From a checkpoint of a small transformer trained on Wikipedia: 5 heads of 64.
Each number is 200 + 30 x the weight over its row's rms, rounded and kept within 0 to 999. Layers, rows and columns count from 0. The size before them is the row's rms in percent of the matrix's.

# layer 5 MLP down, 320x1280, rms 0.0202, rows 208-295, columns 320-399
097,221,219,179,212,204,241,172,222,183,162,162,170,187,206,189,216,196,241,169,183,212,212,125,165,190,208,192,161,248,259,135,167,251,254,150,193,205,214,201,194,198,230,198,185,180,206,220,203,179,217,173,183,233,204,189,193,149,180,197,195,186,206,272,210,199,209,201,144,202,206,158,153,187,238,217,234,145,175,216,257
101,166,193,206,176,210,185,214,236,214,223,212,195,227,223,222,224,242,198,259,190,222,212,163,203,231,217,210,266,206,214,243,168,190,202,164,233,201,209,220,195,216,175,233,225,209,235,224,211,162,156,195,233,221,193,209,251,216,218,229,182,180,246,230,184,159,184,200,190,209,187,209,158,194,181,292,230,224,250,222,191
098,222,184,218,131,192,212,213,161,232,222,205,175,243,208,230,174,208,171,179,173,263,140,228,224,227,209,133,186,217,251,179,178,186,193,149,221,168,241,170,234,174,110,191,239,180,256,170,190,231,201,217,199,245,223,198,237,227,195,209,228,187,215,208,220,208,234,158,165,185,198,132,220,159,171,196,180,157,218,203,206
098,246,230,222,200,198,276,176,203,182,189,160,198,255,195,155,233,152,180,173,197,156,190,197,174,234,219,216,176,177,167,122,187,181,194,240,197,203,205,224,234,186,159,181,148,199,190,211,220,198,193,250,236,193,196,175,221,230,195,166,205,175,275,152,187,203,184,246,180,180,202,223,184,214,150,234,254,209,188,216,227
100,231,188,198,155,168,187,197,168,178,228,174,171,181,187,201,198,232,167,213,222,152,203,218,253,220,244,226,213,189,201,195,166,220,224,257,164,157,167,233,205,193,161,178,192,226,204,242,168,175,186,227,175,251,178,139,222,232,201,189,263,157,183,191,176,211,165,264,236,167,198,189,145,198,195,204,187,112,261,202,208
106,196,198,210,157,199,245,176,160,224,157,191,211,170,186,198,182,230,204,190,198,205,194,173,172,193,197,159,221,214,216,176,173,203,207,207,228,269,168,186,201,234,198,181,196,202,205,212,223,269,194,228,238,187,266,216,207,140,173,199,181,163,191,254,197,191,166,231,203,187,219,225,228,187,169,227,231,181,225,188,209
102,204,180,179,146,187,239,217,176,234,160,192,181,156,191,262,201,197,211,179,192,212,181,212,237,217,223,208,155,208,178,188,257,173,180,220,202,149,232,198,162,202,111,183,266,128,196,219,229,283,225,190,222,201,177,153,229,215,160,197,199,194,204,225,227,224,189,184,165,166,235,185,161,229,169,217,179,194,160,179,264
103,198,237,142,208,190,172,202,185,172,190,208,214,210,178,194,195,215,182,234,197,186,226,231,210,208,193,211,240,202,202,213,231,208,259,183,208,198,190,218,196,244,211,164,201,144,175,137,211,172,226,256,154,193,131,243,172,201,217,143,173,170,185,214,197,184,176,229,239,195,168,255,171,236,187,223,198,148,188,223,237
100,172,228,207,203,157,187,208,114,226,186,212,234,248,197,202,229,211,221,196,203,188,296,259,232,188,196,164,194,206,235,233,195,209,184,213,201,195,211,227,198,246,248,164,201,224,202,200,214,188,229,230,216,248,246,181,220,273,210,193,192,216,176,196,232,163,139,225,210,208,197,244,251,197,205,184,200,203,249,176,223
095,196,212,215,209,186,196,226,250,240,184,205,236,181,174,234,201,161,164,190,180,203,196,207,145,178,201,183,166,229,256,142,175,180,220,183,187,212,162,248,221,244,250,242,205,173,252,219,193,116,231,244,285,215,216,197,203,153,223,185,230,184,198,182,137,230,160,150,182,180,227,192,243,197,202,191,145,181,219,246,208
098,179,196,199,237,203,122,161,233,229,155,226,200,216,177,192,182,255,188,187,200,261,164,188,207,216,248,204,186,226,225,111,147,231,233,201,197,255,169,171,194,220,186,186,183,216,216,211,215,202,229,281,226,183,196,247,208,138,197,198,202,253,230,203,222,227,206,259,206,151,188,116,184,213,168,200,197,193,249,190,173
106,207,275,216,180,213,240,205,240,183,188,229,167,176,191,203,171,150,224,191,188,249,210,191,237,189,181,163,231,217,175,141,173,208,191,220,214,188,216,227,201,200,200,215,254,185,248,202,235,175,243,215,144,188,160,218,238,193,207,213,183,156,200,179,196,202,189,197,230,205,199,232,251,170,229,180,216,146,159,193,181
100,124,160,218,155,134,193,184,240,237,184,221,198,195,192,222,210,191,223,206,168,210,212,197,187,198,157,208,208,198,241,195,203,224,206,157,226,231,190,193,225,212,145,232,244,190,142,200,171,202,226,193,184,207,129,172,178,180,145,214,188,245,163,225,215,162,177,241,211,244,151,213,192,202,220,315,187,224,141,158,217
098,143,167,163,207,156,231,204,138,171,218,163,234,149,195,186,230,192,230,207,253,167,219,233,236,241,193,244,231,199,211,226,202,161,268,178,182,184,197,216,232,216,140,216,181,218,180,236,194,285,204,195,188,169,175,202,187,199,227,229,226,169,161,204,210,178,172,204,205,247,219,271,254,227,196,228,193,202,210,209,178
095,168,172,157,197,203,156,179,217,247,203,220,194,158,209,209,204,228,214,208,216,185,175,162,220,217,171,163,197,189,214,177,189,191,186,211,224,245,182,175,274,208,196,170,177,203,227,197,213,179,215,213,215,222,184,214,193,118,231,207,156,212,143,145,181,173,131,154,249,156,206,216,216,179,225,189,210,174,234,232,264
100,220,233,245,212,236,179,195,183,180,254,217,225,178,219,202,203,210,237,210,153,182,217,155,223,183,183,194,220,176,195,210,183,170,204,217,220,136,222,214,189,191,204,185,186,237,192,168,209,243,152,195,234,247,149,190,163,164,221,218,188,232,186,236,215,177,185,201,121,137,191,161,218,220,231,214,220,269,254,188,230
099,199,223,195,232,204,153,221,202,197,190,155,233,242,214,173,157,210,189,190,204,139,160,182,211,201,153,250,161,180,180,230,188,194,229,187,164,193,180,185,222,176,155,198,215,212,181,202,154,162,169,176,198,188,158,246,183,165,218,179,210,233,194,173,201,194,227,185,158,168,222,147,188,238,173,163,189,171,229,149,193
102,186,246,170,216,178,221,222,240,284,194,243,143,193,203,158,187,215,235,194,254,214,207,160,243,181,176,243,156,225,203,251,197,215,237,212,170,234,203,186,240,215,163,186,205,128,202,247,210,190,170,164,284,153,207,216,192,204,168,218,219,205,160,198,250,230,155,163,208,217,255,219,197,173,217,191,157,112,251,202,168
101,174,179,258,231,185,220,212,250,192,250,202,241,233,212,150,208,111,219,214,195,160,177,209,230,194,159,169,211,217,222,186,215,172,260,158,191,196,160,199,213,229,220,187,199,209,149,173,175,210,188,224,173,217,224,205,140,160,195,215,160,158,226,200,211,187,288,178,214,254,195,216,212,158,181,200,191,229,217,167,205
097,151,190,207,229,172,174,215,201,212,207,205,144,231,195,223,200,191,152,148,214,192,204,210,189,186,165,171,259,220,205,197,215,149,294,210,234,211,190,214,196,144,232,221,184,209,180,218,224,190,255,184,115,231,213,186,160,208,201,195,191,154,200,205,188,156,188,246,220,231,186,189,233,227,118,195,254,178,181,207,198
099,147,148,234,159,190,191,192,194,254,168,182,225,195,187,158,212,255,207,139,208,233,221,193,119,211,218,233,213,206,219,200,156,197,275,186,208,227,173,174,172,155,192,191,200,228,183,177,223,225,237,180,187,187,170,216,239,247,198,195,199,283,186,193,170,237,181,180,233,223,162,175,198,294,169,254,213,188,182,193,187
102,247,202,157,232,198,237,214,209,205,263,252,161,197,200,203,214,163,245,233,228,174,204,192,221,201,193,206,202,184,182,195,191,188,234,178,233,218,183,224,209,263,172,216,204,207,151,197,181,229,149,200,175,196,219,173,182,191,197,172,218,185,187,158,245,245,208,202,183,174,253,184,197,193,194,239,204,208,237,228,214
101,172,193,185,237,192,197,173,179,220,164,148,216,190,224,189,208,208,166,242,212,151,218,203,230,229,194,163,227,180,229,231,238,179,164,201,157,190,219,186,267,250,154,190,220,181,232,188,206,228,193,227,168,173,159,223,139,222,212,170,216,196,196,204,216,179,150,186,203,227,175,157,177,214,170,274,195,164,218,211,151
112,252,237,196,218,193,187,236,212,191,188,217,201,195,182,207,256,218,189,216,139,188,180,216,220,199,241,174,212,210,195,231,173,248,201,187,183,194,234,221,168,234,181,161,160,218,232,200,207,199,162,210,191,216,205,152,172,174,216,163,177,221,221,257,177,180,164,222,193,168,196,203,164,184,200,227,223,262,188,179,217
095,129,203,206,175,195,179,207,171,210,233,167,213,244,212,210,220,209,209,207,174,213,248,229,255,214,176,211,181,189,229,202,211,201,185,187,186,188,191,239,157,266,207,197,166,175,215,205,179,209,245,214,245,217,170,203,206,198,183,258,197,167,164,252,208,266,218,200,218,232,245,166,233,129,149,201,215,225,221,211,177
097,226,185,218,234,167,245,186,169,211,223,181,197,161,194,216,192,239,147,172,231,251,220,148,238,196,193,189,237,208,244,178,193,206,168,189,209,183,173,195,218,224,205,169,219,181,201,218,230,222,233,215,201,228,127,172,171,222,168,239,195,207,226,185,231,241,191,191,185,216,201,198,177,163,221,217,246,174,175,170,236
103,226,194,223,252,200,229,205,257,206,174,238,245,199,193,226,227,176,155,203,226,223,194,207,161,190,177,185,205,194,188,161,161,196,124,262,177,175,224,211,169,174,211,219,197,202,138,202,189,185,223,186,243,232,225,161,150,236,161,201,256,212,168,195,195,226,187,209,206,214,270,192,210,224,191,171,192,182,160,148,204
100,257,238,214,236,182,190,223,197,179,189,225,197,179,164,146,205,194,211,231,199,210,181,192,204,169,187,199,260,190,168,207,168,267,253,177,191,181,172,190,171,166,197,235,153,248,200,198,212,174,269,192,202,202,273,191,221,183,195,215,182,236,187,218,185,188,162,189,215,217,228,197,155,210,154,210,177,176,210,245,198
103,238,164,188,170,204,209,224,181,251,184,196,210,233,242,206,184,145,208,184,213,198,255,229,153,234,193,203,179,206,247,243,210,173,130,200,193,247,255,208,218,203,248,213,173,176,180,162,224,164,173,156,191,185,164,142,197,184,206,187,221,174,242,249,185,217,211,151,163,198,223,201,233,186,247,215,201,184,192,149,246
098,159,184,186,170,174,212,232,218,120,166,204,235,218,192,208,226,194,173,235,240,204,189,240,225,162,216,200,167,208,221,242,154,137,222,188,213,170,187,251,172,194,235,211,170,208,219,203,200,182,200,206,205,195,175,167,168,164,246,228,195,214,235,249,172,201,163,203,169,207,193,189,214,266,212,205,164,209,179,220,218
099,201,198,162,205,179,190,186,177,251,147,248,191,185,204,198,215,203,210,144,170,225,125,153,215,209,170,170,189,185,229,211,243,222,309,182,210,165,205,208,146,238,209,205,158,173,192,183,177,147,189,186,198,195,201,223,242,237,214,250,206,233,218,284,199,199,202,248,211,189,179,213,204,187,177,238,190,207,174,150,221
100,158,228,170,195,242,209,261,198,186,228,175,212,160,182,173,220,163,153,212,166,207,178,211,222,178,173,178,163,202,204,198,273,190,194,185,213,159,181,193,209,208,218,232,157,212,238,220,190,166,173,209,236,135,187,187,157,214,170,156,217,166,269,263,263,196,218,205,185,185,230,225,237,183,159,169,190,196,210,197,148
100,183,213,218,230,214,251,171,216,178,176,184,224,217,160,197,210,173,247,245,174,203,132,152,247,196,190,142,203,212,213,218,209,184,70,203,240,205,246,157,199,260,139,169,233,183,230,228,159,201,197,176,150,182,198,143,164,176,212,216,187,160,215,212,217,208,207,268,222,214,178,220,203,203,191,262,240,169,203,218,154
101,233,244,229,162,195,150,176,205,174,171,196,264,218,211,194,187,236,194,193,224,205,147,208,192,175,215,171,245,222,230,194,142,240,232,220,218,185,170,225,181,189,176,201,175,205,198,207,226,206,197,260,163,227,158,201,185,202,211,192,194,247,171,148,180,189,185,219,221,191,182,190,173,229,216,155,176,179,206,226,162
095,170,212,190,233,250,179,148,191,194,184,200,204,174,191,224,200,225,186,180,216,177,179,220,184,188,192,180,189,191,227,195,254,174,163,179,212,197,198,204,266,254,275,194,176,218,220,163,195,137,233,180,240,213,222,177,214,209,145,173,202,224,133,130,152,199,213,199,158,218,156,178,167,186,208,223,210,198,147,250,187
103,215,191,216,195,206,223,221,230,167,164,172,268,220,204,214,165,261,174,178,153,177,195,216,200,247,217,198,200,231,151,191,178,190,132,238,188,205,207,240,196,223,234,196,182,213,211,230,199,145,200,214,175,177,209,163,177,186,197,228,180,191,194,228,231,196,225,215,183,230,210,188,174,211,169,229,119,219,229,177,192
097,247,236,200,183,154,191,188,216,194,208,234,148,173,229,131,170,197,153,225,172,233,252,221,185,228,128,205,206,210,234,229,152,217,253,225,201,204,179,154,169,239,196,220,189,222,195,181,218,121,255,219,177,173,174,167,193,219,171,209,137,270,168,196,208,249,166,174,154,188,209,151,219,201,253,200,189,164,241,239,197
096,211,200,174,186,211,208,169,175,172,237,186,182,209,205,182,183,173,177,158,215,212,211,264,164,189,154,188,170,167,159,149,222,190,192,176,237,187,193,207,194,192,178,231,161,188,207,256,226,215,170,222,225,152,201,178,221,264,168,163,211,188,171,215,219,201,205,185,240,204,195,215,216,228,192,203,256,144,215,243,200
096,281,197,199,211,219,199,315,182,219,198,235,217,189,193,216,234,252,189,197,213,199,200,158,212,169,233,217,188,227,164,188,233,202,237,219,153,153,186,153,183,236,185,174,216,221,209,151,169,243,204,225,251,232,190,218,159,190,183,191,260,271,237,230,196,252,189,217,212,225,221,165,260,213,202,253,223,234,184,145,187
101,168,166,209,215,242,202,198,250,160,233,180,193,184,196,225,238,147,194,188,254,159,183,165,195,185,243,223,187,163,199,186,188,202,204,233,209,176,235,247,156,209,203,184,217,210,238,193,253,196,157,161,240,221,185,226,185,163,171,194,191,218,171,232,184,298,178,217,189,247,207,217,225,220,147,179,187,185,183,214,109
096,217,230,269,255,229,168,184,241,167,196,198,170,182,197,226,218,207,186,155,168,189,220,187,182,191,167,212,223,195,156,202,179,243,193,225,246,220,143,176,240,179,241,187,216,217,238,245,217,211,167,218,266,203,159,187,200,152,251,209,257,236,196,234,212,228,209,233,170,151,212,132,167,230,229,184,205,203,204,191,202
098,163,195,162,226,209,218,182,233,211,177,207,197,213,198,239,225,245,170,215,190,250,203,189,199,181,251,177,222,194,220,148,156,196,224,140,207,221,218,225,156,178,202,214,190,210,166,236,215,205,197,188,166,231,255,172,207,184,180,199,214,211,230,143,163,186,197,192,172,270,216,200,224,198,216,158,201,180,206,226,174
095,179,169,203,211,172,232,213,198,192,199,163,187,267,220,206,153,196,237,225,213,209,176,228,185,190,140,254,184,209,158,252,177,201,174,167,180,208,188,172,179,181,261,188,214,190,228,176,206,176,232,221,205,168,253,233,173,250,222,207,205,202,212,171,204,171,184,195,226,238,196,231,176,233,206,222,199,187,184,179,188
101,147,239,214,178,169,174,235,187,223,178,169,234,172,199,213,149,234,132,234,178,211,175,204,207,190,209,175,260,171,192,229,217,206,188,239,220,208,151,217,208,206,203,172,202,168,204,265,158,180,228,134,189,212,189,204,167,192,164,147,220,173,221,236,237,195,207,215,182,174,215,165,183,233,168,173,197,170,211,180,218
104,91,218,136,153,251,264,170,200,190,172,203,219,250,163,192,181,165,226,249,195,281,201,206,209,212,224,169,205,243,234,205,223,200,166,178,205,217,211,248,151,201,201,205,188,205,225,157,266,204,183,186,143,222,189,208,221,226,122,184,247,171,240,173,204,181,151,178,200,183,206,129,239,200,245,164,226,168,207,251,183
097,183,214,188,206,214,177,191,230,168,177,184,221,168,255,224,193,199,221,235,183,235,216,243,272,211,165,212,179,155,202,221,200,193,207,223,192,165,197,180,230,161,174,223,197,111,243,175,238,191,236,218,188,193,243,240,209,266,184,180,288,169,140,220,163,234,147,239,225,194,169,242,172,184,199,175,237,158,257,172,175
101,274,187,209,168,188,188,206,233,184,171,153,209,209,145,148,201,219,196,219,228,237,182,178,179,232,182,196,195,206,166,197,201,274,310,223,144,128,174,211,227,192,179,219,173,230,235,236,186,280,226,271,202,211,165,213,154,139,153,208,214,217,180,193,157,224,185,174,206,200,193,250,196,196,145,201,161,217,202,189,176
101,168,218,249,184,167,254,155,205,176,247,217,213,196,193,168,242,124,154,200,230,226,172,187,203,185,195,205,218,217,153,189,204,200,232,215,186,212,230,175,210,201,192,190,160,148,214,149,199,223,221,183,220,235,174,199,153,166,203,208,256,203,210,198,223,198,194,209,218,193,242,149,219,153,188,213,277,150,228,205,183
099,229,186,201,247,220,216,199,188,171,218,200,174,177,193,241,183,133,240,209,171,184,232,239,173,222,168,214,186,154,230,182,217,198,165,199,270,224,245,190,140,125,122,263,195,231,194,198,223,149,247,220,166,253,199,210,225,138,218,196,165,151,166,149,164,195,207,240,171,154,220,204,154,229,214,187,223,214,188,167,184
100,162,241,203,240,253,198,223,151,183,172,251,204,178,226,186,152,193,259,176,198,219,226,143,188,155,205,220,217,170,204,189,171,160,241,223,203,189,215,205,235,230,157,166,180,204,204,223,180,183,229,198,242,241,166,207,185,162,253,197,204,171,205,219,192,198,193,219,215,189,225,232,163,185,235,153,217,223,168,237,159
102,224,159,231,146,258,218,180,153,217,254,241,198,188,170,215,227,148,195,217,266,208,143,170,217,175,212,183,168,167,206,224,195,171,183,225,203,190,185,235,168,229,190,172,157,232,171,182,204,250,165,227,189,182,169,217,201,205,130,207,187,156,178,128,219,182,186,150,189,203,209,167,170,216,201,204,180,199,216,192,202
102,198,242,196,178,226,267,217,226,197,233,182,222,185,207,196,183,135,185,201,216,221,188,215,171,203,231,206,237,196,203,179,174,163,183,178,192,196,190,230,176,266,211,211,194,183,206,199,188,170,235,207,185,153,250,236,209,225,193,157,203,184,214,142,235,215,185,178,193,165,235,218,246,192,231,181,219,213,209,137,255
098,168,217,201,192,235,235,204,188,236,273,182,183,200,210,206,160,238,172,165,213,156,210,211,169,224,177,202,171,235,211,176,248,181,213,174,210,215,226,154,251,183,226,181,220,131,164,259,145,179,220,214,236,222,129,199,201,176,235,165,208,184,174,209,184,174,240,198,173,208,196,209,219,202,172,203,216,256,215,238,238
100,253,167,222,190,164,178,212,202,249,234,229,168,170,150,233,264,223,218,216,159,222,207,225,180,214,217,187,196,226,166,210,205,217,204,237,205,238,210,177,197,203,180,211,184,179,237,218,197,161,234,227,246,175,188,196,222,220,207,202,165,201,224,187,173,215,223,237,195,200,244,217,233,193,247,108,193,172,226,216,209
103,196,172,225,193,187,237,168,177,203,225,226,166,187,208,217,205,219,180,218,214,210,237,261,186,188,238,207,198,173,171,255,207,159,133,228,195,219,203,218,232,219,203,196,195,196,160,166,187,197,225,243,239,159,211,210,183,281,292,255,174,214,204,222,210,195,187,216,204,199,197,226,177,163,246,263,202,167,216,203,201
101,214,222,213,175,195,199,185,212,213,232,184,208,179,184,175,181,210,200,174,158,157,188,152,140,204,286,176,186,232,226,230,201,213,168,163,220,210,184,180,206,221,212,157,184,191,193,245,194,237,179,233,185,205,267,147,210,245,137,178,218,214,214,183,200,138,230,189,193,221,177,190,147,249,258,226,202,210,199,214,199
100,186,140,207,201,179,149,222,176,187,167,215,236,123,218,209,213,212,214,239,209,201,166,186,140,187,131,212,169,213,227,242,199,209,187,242,188,240,182,177,233,153,191,251,219,225,171,159,226,167,180,214,216,205,186,184,221,255,199,136,198,235,179,277,149,185,189,254,216,213,205,202,181,124,201,185,260,222,236,191,230
099,228,179,191,191,256,212,183,194,194,161,189,191,204,177,122,156,211,192,194,253,141,209,210,186,194,153,237,187,237,175,176,187,205,110,205,202,217,246,274,203,222,220,151,255,257,221,251,165,232,159,212,149,203,204,267,238,206,177,230,211,208,179,219,217,167,242,181,139,229,230,159,174,159,187,188,208,279,215,200,180
101,227,200,188,233,169,152,237,160,182,213,191,226,193,202,181,166,245,231,191,132,217,153,156,219,181,207,228,206,197,200,219,242,128,153,181,189,177,221,196,146,210,192,163,208,148,154,182,172,247,231,197,229,174,198,182,219,226,189,232,188,181,156,156,227,220,172,176,248,191,168,259,183,213,253,179,207,175,175,252,236
103,159,196,200,192,221,209,162,203,167,228,239,249,178,206,173,240,176,208,215,193,170,196,161,221,184,175,243,221,178,239,238,234,214,215,163,206,166,241,135,217,221,199,223,216,155,163,169,236,266,208,232,267,135,242,175,165,189,172,155,216,233,251,174,163,211,242,166,185,215,226,190,219,150,249,238,203,154,155,189,200
100,132,199,189,201,190,224,222,198,191,216,169,182,179,195,200,241,206,182,185,175,182,227,205,173,239,170,215,226,199,201,206,211,144,103,195,129,204,231,179,269,196,217,239,163,207,157,223,207,204,206,170,212,184,152,231,151,245,184,213,190,184,200,187,208,233,133,199,185,228,215,202,159,268,162,212,251,204,182,198,209
096,185,225,254,233,219,155,184,199,222,222,191,211,234,240,220,214,230,181,198,214,253,168,191,179,230,187,244,188,192,196,233,211,262,238,188,227,178,197,225,174,220,244,209,237,200,286,230,225,222,228,181,161,202,209,240,211,171,235,271,219,147,176,203,219,196,206,198,224,187,192,221,151,191,185,209,211,205,168,219,201
096,200,118,219,195,154,195,162,289,189,206,236,185,203,201,216,174,192,197,208,177,187,193,204,147,155,153,238,248,165,191,189,154,193,234,296,142,160,215,169,169,236,153,211,216,228,165,230,226,225,195,223,235,184,195,195,201,229,206,195,200,178,161,182,154,226,194,199,231,202,155,162,202,196,229,167,212,195,190,179,224
102,126,204,204,208,178,229,195,181,153,231,225,232,270,170,184,183,148,220,182,196,225,244,226,154,163,238,181,158,172,219,220,170,239,230,233,172,177,224,202,201,247,266,249,148,198,149,214,158,233,248,200,190,231,220,175,223,197,216,212,205,229,198,213,181,166,242,173,196,215,219,227,216,199,160,164,192,207,183,198,189
102,226,188,122,209,225,193,230,187,220,185,208,164,199,201,161,117,182,235,229,191,202,246,126,162,237,236,206,189,243,163,212,154,165,195,153,164,141,119,172,257,228,163,209,214,188,163,217,168,219,218,187,208,208,227,135,256,206,184,138,197,202,136,215,190,191,195,225,225,274,170,242,222,195,175,198,145,177,199,189,227
105,207,202,196,201,246,221,223,216,166,185,198,187,194,219,171,248,194,193,206,182,231,218,178,133,216,154,156,201,217,186,251,206,201,192,213,151,271,176,188,234,130,221,257,195,160,214,200,261,143,185,210,196,187,213,221,221,174,188,190,162,177,244,201,194,132,217,182,191,212,188,198,135,189,182,160,187,208,201,192,192
098,243,212,192,203,186,178,306,214,245,141,241,174,173,224,198,208,187,211,161,231,170,166,258,185,175,175,213,187,144,238,214,249,173,157,187,165,201,171,182,181,151,243,209,176,167,235,192,254,146,175,179,213,203,224,219,215,148,185,203,201,217,207,179,225,228,201,206,217,250,231,203,182,240,170,228,137,217,213,212,228
097,243,143,219,192,170,182,248,198,204,187,199,185,227,186,209,198,208,169,201,170,164,237,282,201,219,257,173,253,232,163,149,199,162,230,218,185,233,172,201,182,200,216,163,204,174,191,184,193,228,178,197,254,212,228,192,140,217,206,204,221,196,176,163,188,194,225,199,200,206,158,175,195,210,189,177,199,208,181,217,159
099,188,223,219,205,186,213,257,243,205,207,233,164,188,223,261,237,182,251,193,194,209,199,179,174,233,186,198,203,261,252,196,169,239,286,206,158,201,201,198,195,177,190,159,180,133,218,237,225,249,216,192,205,227,231,263,201,199,162,213,207,176,179,188,206,178,205,232,242,175,181,199,235,195,246,199,212,170,184,219,174
100,167,199,202,242,216,182,277,185,143,183,225,176,205,185,269,231,167,212,201,210,178,176,214,246,207,193,180,209,165,149,169,208,224,73,291,188,180,228,237,173,172,156,204,221,208,208,205,211,162,153,233,174,149,229,153,134,184,158,201,236,124,201,217,205,184,212,169,166,190,232,194,209,215,196,235,169,222,165,226,213
097,187,189,196,209,264,253,239,175,234,185,220,149,182,105,151,195,173,241,194,202,184,187,126,186,252,203,195,196,193,158,162,168,216,220,204,243,172,199,198,166,204,170,154,195,214,200,200,184,182,222,226,236,139,194,172,232,153,209,171,217,175,187,205,167,110,180,224,179,164,226,189,179,223,226,189,193,213,197,208,146
101,156,216,226,218,182,180,248,228,175,154,179,199,170,185,261,275,235,181,198,253,206,188,244,219,208,201,185,199,229,240,205,259,230,196,168,192,163,179,247,111,188,192,205,118,209,229,204,246,197,175,203,176,199,195,204,254,229,239,258,201,206,242,155,196,247,231,227,162,181,187,169,176,205,232,257,195,244,251,210,211
106,161,253,167,203,172,238,237,218,212,190,194,171,182,212,191,199,230,208,215,203,193,163,231,258,227,157,168,183,181,172,260,226,237,205,175,173,233,207,174,220,204,271,222,185,175,186,198,193,188,186,101,187,210,171,192,192,213,229,204,205,179,169,243,246,209,231,203,204,257,223,185,229,198,183,154,211,140,174,203,206
101,213,219,231,150,192,228,176,218,100,250,269,164,155,238,225,225,166,210,223,204,188,198,240,184,196,220,231,184,209,154,183,240,157,220,188,230,184,177,254,196,250,180,184,205,180,201,206,168,180,159,229,218,140,177,180,218,203,202,214,188,190,253,116,157,227,241,173,234,270,204,247,201,174,183,153,164,231,183,208,187
103,226,152,226,233,206,221,188,163,106,221,227,169,186,201,169,182,201,136,263,262,188,184,211,216,166,201,160,208,199,156,225,242,177,187,223,202,260,222,211,239,187,206,170,198,218,196,180,177,168,225,105,167,221,185,190,206,245,211,208,187,239,255,211,206,175,193,172,215,166,219,222,215,194,217,198,203,293,195,204,149
101,164,200,156,169,179,167,198,183,199,243,199,184,183,171,189,202,255,164,161,188,217,237,212,264,239,237,192,194,181,183,158,248,236,210,180,206,177,220,155,273,201,218,158,191,189,237,223,219,176,198,206,209,205,173,161,243,207,211,184,182,191,172,230,225,189,194,224,182,220,225,182,195,210,170,207,209,233,199,172,147
099,228,200,174,248,143,154,192,222,233,194,143,232,201,217,238,157,195,219,223,220,222,224,300,215,196,205,139,182,238,165,151,170,169,144,251,183,253,235,196,201,158,218,234,219,201,193,184,159,154,187,242,191,164,144,224,170,262,180,187,210,220,137,264,194,159,198,212,194,220,221,271,203,198,180,202,180,188,221,161,196
101,222,142,221,212,199,220,247,206,211,203,210,175,230,241,223,188,219,171,206,180,171,209,207,209,151,207,206,107,240,169,233,165,141,244,217,153,242,218,133,171,204,242,204,157,119,233,159,194,143,173,210,209,192,221,208,218,223,223,215,210,282,213,203,222,200,238,200,218,246,237,191,223,179,170,150,210,233,167,162,193
093,197,222,197,200,246,180,245,211,133,188,206,208,244,255,239,194,248,216,207,226,191,220,163,258,214,177,204,177,237,176,209,130,240,234,206,187,157,140,156,208,194,181,227,157,154,246,207,201,243,222,163,218,177,174,165,185,217,206,189,183,171,163,231,181,183,194,234,221,237,163,195,246,202,199,212,174,223,176,217,154
097,218,251,179,203,159,186,212,209,180,173,186,202,188,243,248,209,208,215,254,217,240,207,216,148,171,154,228,257,155,204,171,193,188,181,216,219,186,214,214,231,170,219,169,231,223,228,181,223,194,206,244,214,182,199,232,216,269,223,209,197,212,236,192,170,233,153,135,234,176,194,160,151,236,219,255,265,205,231,222,217
106,174,206,243,189,223,206,216,216,286,196,207,175,159,222,181,197,201,180,109,213,202,214,172,165,186,246,225,189,184,259,192,211,176,145,198,161,149,187,254,236,212,172,201,227,153,192,194,228,232,150,199,153,197,230,231,135,225,211,276,228,118,200,202,225,238,191,228,172,212,234,227,211,187,184,220,174,236,209,187,218
102,175,143,190,207,232,205,198,169,199,246,160,232,218,216,177,194,163,202,168,205,204,187,166,232,188,196,175,183,211,206,217,231,200,254,205,203,214,165,162,212,205,186,238,167,235,189,161,207,154,209,165,196,219,183,159,198,201,199,216,200,258,228,253,205,172,235,218,199,223,169,242,198,213,167,215,213,181,221,183,186
101,224,225,191,229,207,201,177,236,187,205,210,201,253,213,201,177,216,181,248,243,193,235,160,190,174,209,205,163,162,192,263,161,160,226,212,198,187,205,229,204,187,178,232,174,225,164,188,187,196,260,186,228,189,201,208,197,209,179,201,180,212,219,204,184,160,149,228,218,271,192,239,206,169,171,234,211,228,192,221,221
100,172,197,190,175,230,203,221,200,185,222,135,184,235,251,220,226,205,166,184,184,202,202,206,173,219,204,223,227,186,188,231,197,141,172,176,235,193,166,170,212,238,200,173,187,196,203,128,187,181,261,208,180,192,254,251,218,233,168,182,204,212,255,175,201,197,182,192,190,220,188,171,197,242,268,251,179,195,213,204,201
103,203,182,173,179,204,213,221,172,177,231,167,204,209,205,231,216,189,235,208,165,183,174,216,173,204,204,219,119,212,192,202,226,186,152,182,218,228,188,265,216,184,221,211,189,185,161,187,223,178,190,167,187,208,218,250,239,211,192,259,183,236,186,154,169,232,164,159,143,245,159,187,164,189,205,209,208,218,184,217,239
098,220,204,174,206,203,261,239,229,195,139,217,215,199,213,228,243,190,162,217,163,197,232,187,173,175,197,208,223,189,215,171,250,184,157,204,186,209,214,211,207,205,210,228,188,190,208,206,194,242,169,204,158,138,187,214,166,172,242,207,216,142,213,179,180,177,162,166,188,204,229,213,177,140,153,183,252,227,185,184,164
099,231,166,209,202,214,174,214,232,187,219,169,224,214,185,216,177,244,232,244,161,221,214,202,162,201,215,212,200,193,201,201,248,212,153,243,249,226,252,168,231,214,168,163,196,217,230,226,195,169,218,207,207,164,231,133,200,150,252,226,151,223,175,216,220,193,216,195,193,168,199,174,222,133,231,209,160,268,175,143,222
101,241,180,212,212,204,212,175,190,196,224,227,188,215,241,185,211,202,168,196,204,231,137,239,190,220,194,220,197,252,184,191,200,238,256,214,181,205,217,207,231,293,216,244,156,234,153,183,201,158,189,238,212,221,233,226,235,224,257,228,190,234,179,210,234,212,186,219,143,139,245,208,279,191,231,124,147,222,151,206,200